Weights of a small GPT-style language model, trained from scratch on English Wikipedia: normalized queries and keys.
Each number is 500 + 50 x the weight over the matrix's rms, rounded and kept within 0 to 999. Layers, rows and columns count from 0. Numbers have three digits each.

# layer 6 MLP up, 640x192, rms 0.0853, rows 622-626, columns 0-191
494451491466481509451533538519445483498487445463420520419432494543551523602547434529604427540529429575547464531469495522423531458544490425431415434518460454508536563419509594414430485526552471521584438517532402493486530496550517565496507584509546475468471503562547434577414452431531519527481500531471479545461473374465599511481460505489537460485600459464508547440583417487464526473409428490605479549501482505487509549495555564529494522522519523476517485432550496480538637527531509504525470476611500518512470493495511505559540402467496474348419454464475462381471549550477515483
493580547495461532420539605462501450557531426489587506453555467522530423539450501625412515445624463499484489427521483432499554508412571426532522554618432452470554538485475523516542587497448462557455506541464405546409453507546528531475494496514436423444528485484492485571442415547522450425458515468562517460586539497475463547433562521366555475584467389483408509477515521510534474457532526519453570531544437586487517450529518451389466490551539530556564485558535498506540536448497525488477528535510479532445486569522469489438440443489485516521520553496448413430497489542590556528
561564463509531508540455441474492529533534529555516556567493451402537528491450564503531530496518499521396530439481451460515578492539475484438557485398504387481567515505532647529527482569516462409422506475412592531507476517459533476497520542538467526459497495442447513555440432516523535516384607477522429596511465477500408524492520536544509500549449402531622389558497523536556600532459506531518550495538481577523421501529475441463499468465478423572466456566525489464492562467489442403617453481534531580610513511542536475523474581453465475501470552431476511499513542570486529521
466532519450587464544491504518595431482435507529583409472588424551512446534462449501441513467473453469476462437464547457506400411400566588576473572519462435552567413496560457541482387516543502501511366390473476524474559548388549455590505396414462469549458487562529444537488550566476535550486619409516457513479571486456505524440503442518543506442528519517505526489511488521496510521440461551533562469492499513454523467553441475485500560528518482502454533542484477492463467441503439463441518539519439490413508530435573432445506502578561535475471496464527441459473605541551558510
417540486471499582491624528465563522512469395561488580507406531547548448541530465501441566413587518452495487537538405476515547468367603536539433430545447504551519535486479462523481442454411419503487497516507433458539450488481511491517432529518458482518491459505509493477441530334454455493603482528530534536536573475475456438502437526468507450577541457493511484502467529547547486478508459480595429550466406564479463540439475484413423547555543504492442518530494481421445549568464509467475522527529501530540466527485486582540531466535498520417450514501494569472492505479465505478
# layer 6 MLP down (transposed), 640x192, rms 0.115, rows 622-626, columns 0-191
531448452510523442508564572480354442413477577472543535534482562542548451477503437478439502491450418501448519532417536505396559437465494564483491512523478499516480529504569473499457454530518496534560488565552471545467499435502434497477518503538476579535458474514497546398598489501547545522573569431530497517509492530523514447545545412536466475494410514553574484445528481458511475511520420445561464516528473414515499481557554460514551458414480509561551388443436411440470555575496534470470508553477500411440463431582431441389641487497563448448358406412453482485462467659528512546
557604587572396491469470523517506460505424450497546478574502480453514522466446515550480547542476403561520477415634472472515459459512460451377497543497509424460435475597529529494501434490530508472424530473546460577581379460402489535411522477448488561538563476508542548494455523534518510600478513472380489574499505499526468472494523437525538561484502532487469481529485457449504497506514496429455488518438566500519506545627542483612485488558533547425462506533567467503458485495539560416583474483445569579523511470482446527474586533460506417483561475485525522446522511595495565528
499461557507513474533393564499550479558467517535452491518513484539617531471573513484552574586513441498454544487466499521498501531529506493597490465512568451498415523444508448443523551460497419511519419525425500502503458502488550520372396459524469510524440449464447545430556541520435489528581550510443525540583599435508523469449560534467450451527469426536516423496433447522468513421560537487438550456533532437498487556545598491480552529533609629531472587425456505400518566494418495536489529486513452476457525501505490495546535465426509482529606476437494587445485493452424506485
412473393524557529543439559543507459555494552539528495450483556446433537445530501499529429465563498500491543459526501478468487472483562499472485470524580588475398486492498532529471551488482469497489625532521471429448491458625396553541548498514592480511428558493487498470513476460452436440467548510556457503561501503502440479482392477442526464452508481457480523416462430473541557585513513511502538432471495575546439530543516446499565579534518475462518443533481477510368413557530459502518575495471535505420509516620471484448532490539541558341427462482441431526586513436385471500
536529471433472493573521432483492494585497508503415439523560492484433534472489431472531514429509537557458586473543482570586517513516559487386507470482404552483571531461550511601528497475474586519558517426456489480480557467493450470566504532477428437528551537436493535607594437566563468544557560423521451458483494468568400472460509481470547552475504540430519541434437532500541480518463482610552562513525596498551442492519491397575479580434481526550553453449536477476522543469531465527486573468457475523456483422520442516532452495513455498466528560568467534599556524513490480472
# layer 6 MLP gate, 640x192, rms 0.0796, rows 623-627, columns 0-191
482499537472497448453451455470653544411521458521419511417489520413495554462478421508479472507473494502484521488370544509492501556447505436372507498569421533524614440517530591424549457475467483366560455425538386547494559475533496495571468527494569523544528486485460452514516552568497470556560363523556499532474544490457461508543518471517593516451609496482438466454460458470507531602486467594480417539440452498426461432576515584566422487502580514566486498491564517485505552564531468496457507540515506580553439449486561568478430453541425478440542497521501451480511488419462527541
528449404568499527472410409543490495553530500421532571476438459437572521446463456560452466535488467568585599446565506465486554469420518499522507505498457388579494571540500468414391461434400535526485429521486486522570515463501526473478507553516494547508526494439567493490549532497445442495531370439513463516509421476505549428550408592501488551436367446454522422491484552469434511492388481575498620490547507497507570499524551510434585588477521419524527474571516570463495557603473485516421427462490553373567437452475563507505472545447509500501422525529463437497504483475442556499
591538446534460533483544394518504535495538483503494548504552440507531470510494534497508447457550513491547504333490566491511532508461478455440529483485489534463624432517464447517407504474482490438529541487471509522572560497459527569545509518411491529519492497399441480492498457563530423539443505535460450529523616405404482476511580583550540434425616483503401503478529532538523513433444551560551588588555442375462527471563458585492563489624510492516458412429549492579405491494531511549501567475420501519502526448421519554549465485510466486415529489427557560406586536476382437548
457508452491436574530414535638474478527613505472541446501580470575511469478533473513481474525601505513546471460568437467509468559530476492595504565426533543543541580484413508440496538528533467542498546510446545473540512534428472374495477557485410422499475524523496612526608484518541445534430489556590469489543445480422530489525493536460631641403506477486553536525510573461509476491557500434530474502513532476559450489431466543536541600512480421509472444358455501520488494485530496492483484486510485492545417499454435526489502532589533551508565584521567522532441502460410455423
475472374503438549519509434478527471511501479596478568500515519600463569545444518486549539354517520474501464468484473408423411585463525483499501503463516441503525455613497522548503521447474528576569468449580450519493514524593569482494457507516440450468506432484568570495486435465539530447568551467528621458438565499492482458562499491548487536481446453487573455518416424508484580451463521466505596530543514504461461547466438403478526490534545586539529509442479452546566441428531556504484432446478481438581421556526520457478590543458516518501496546414431533508466441446504439508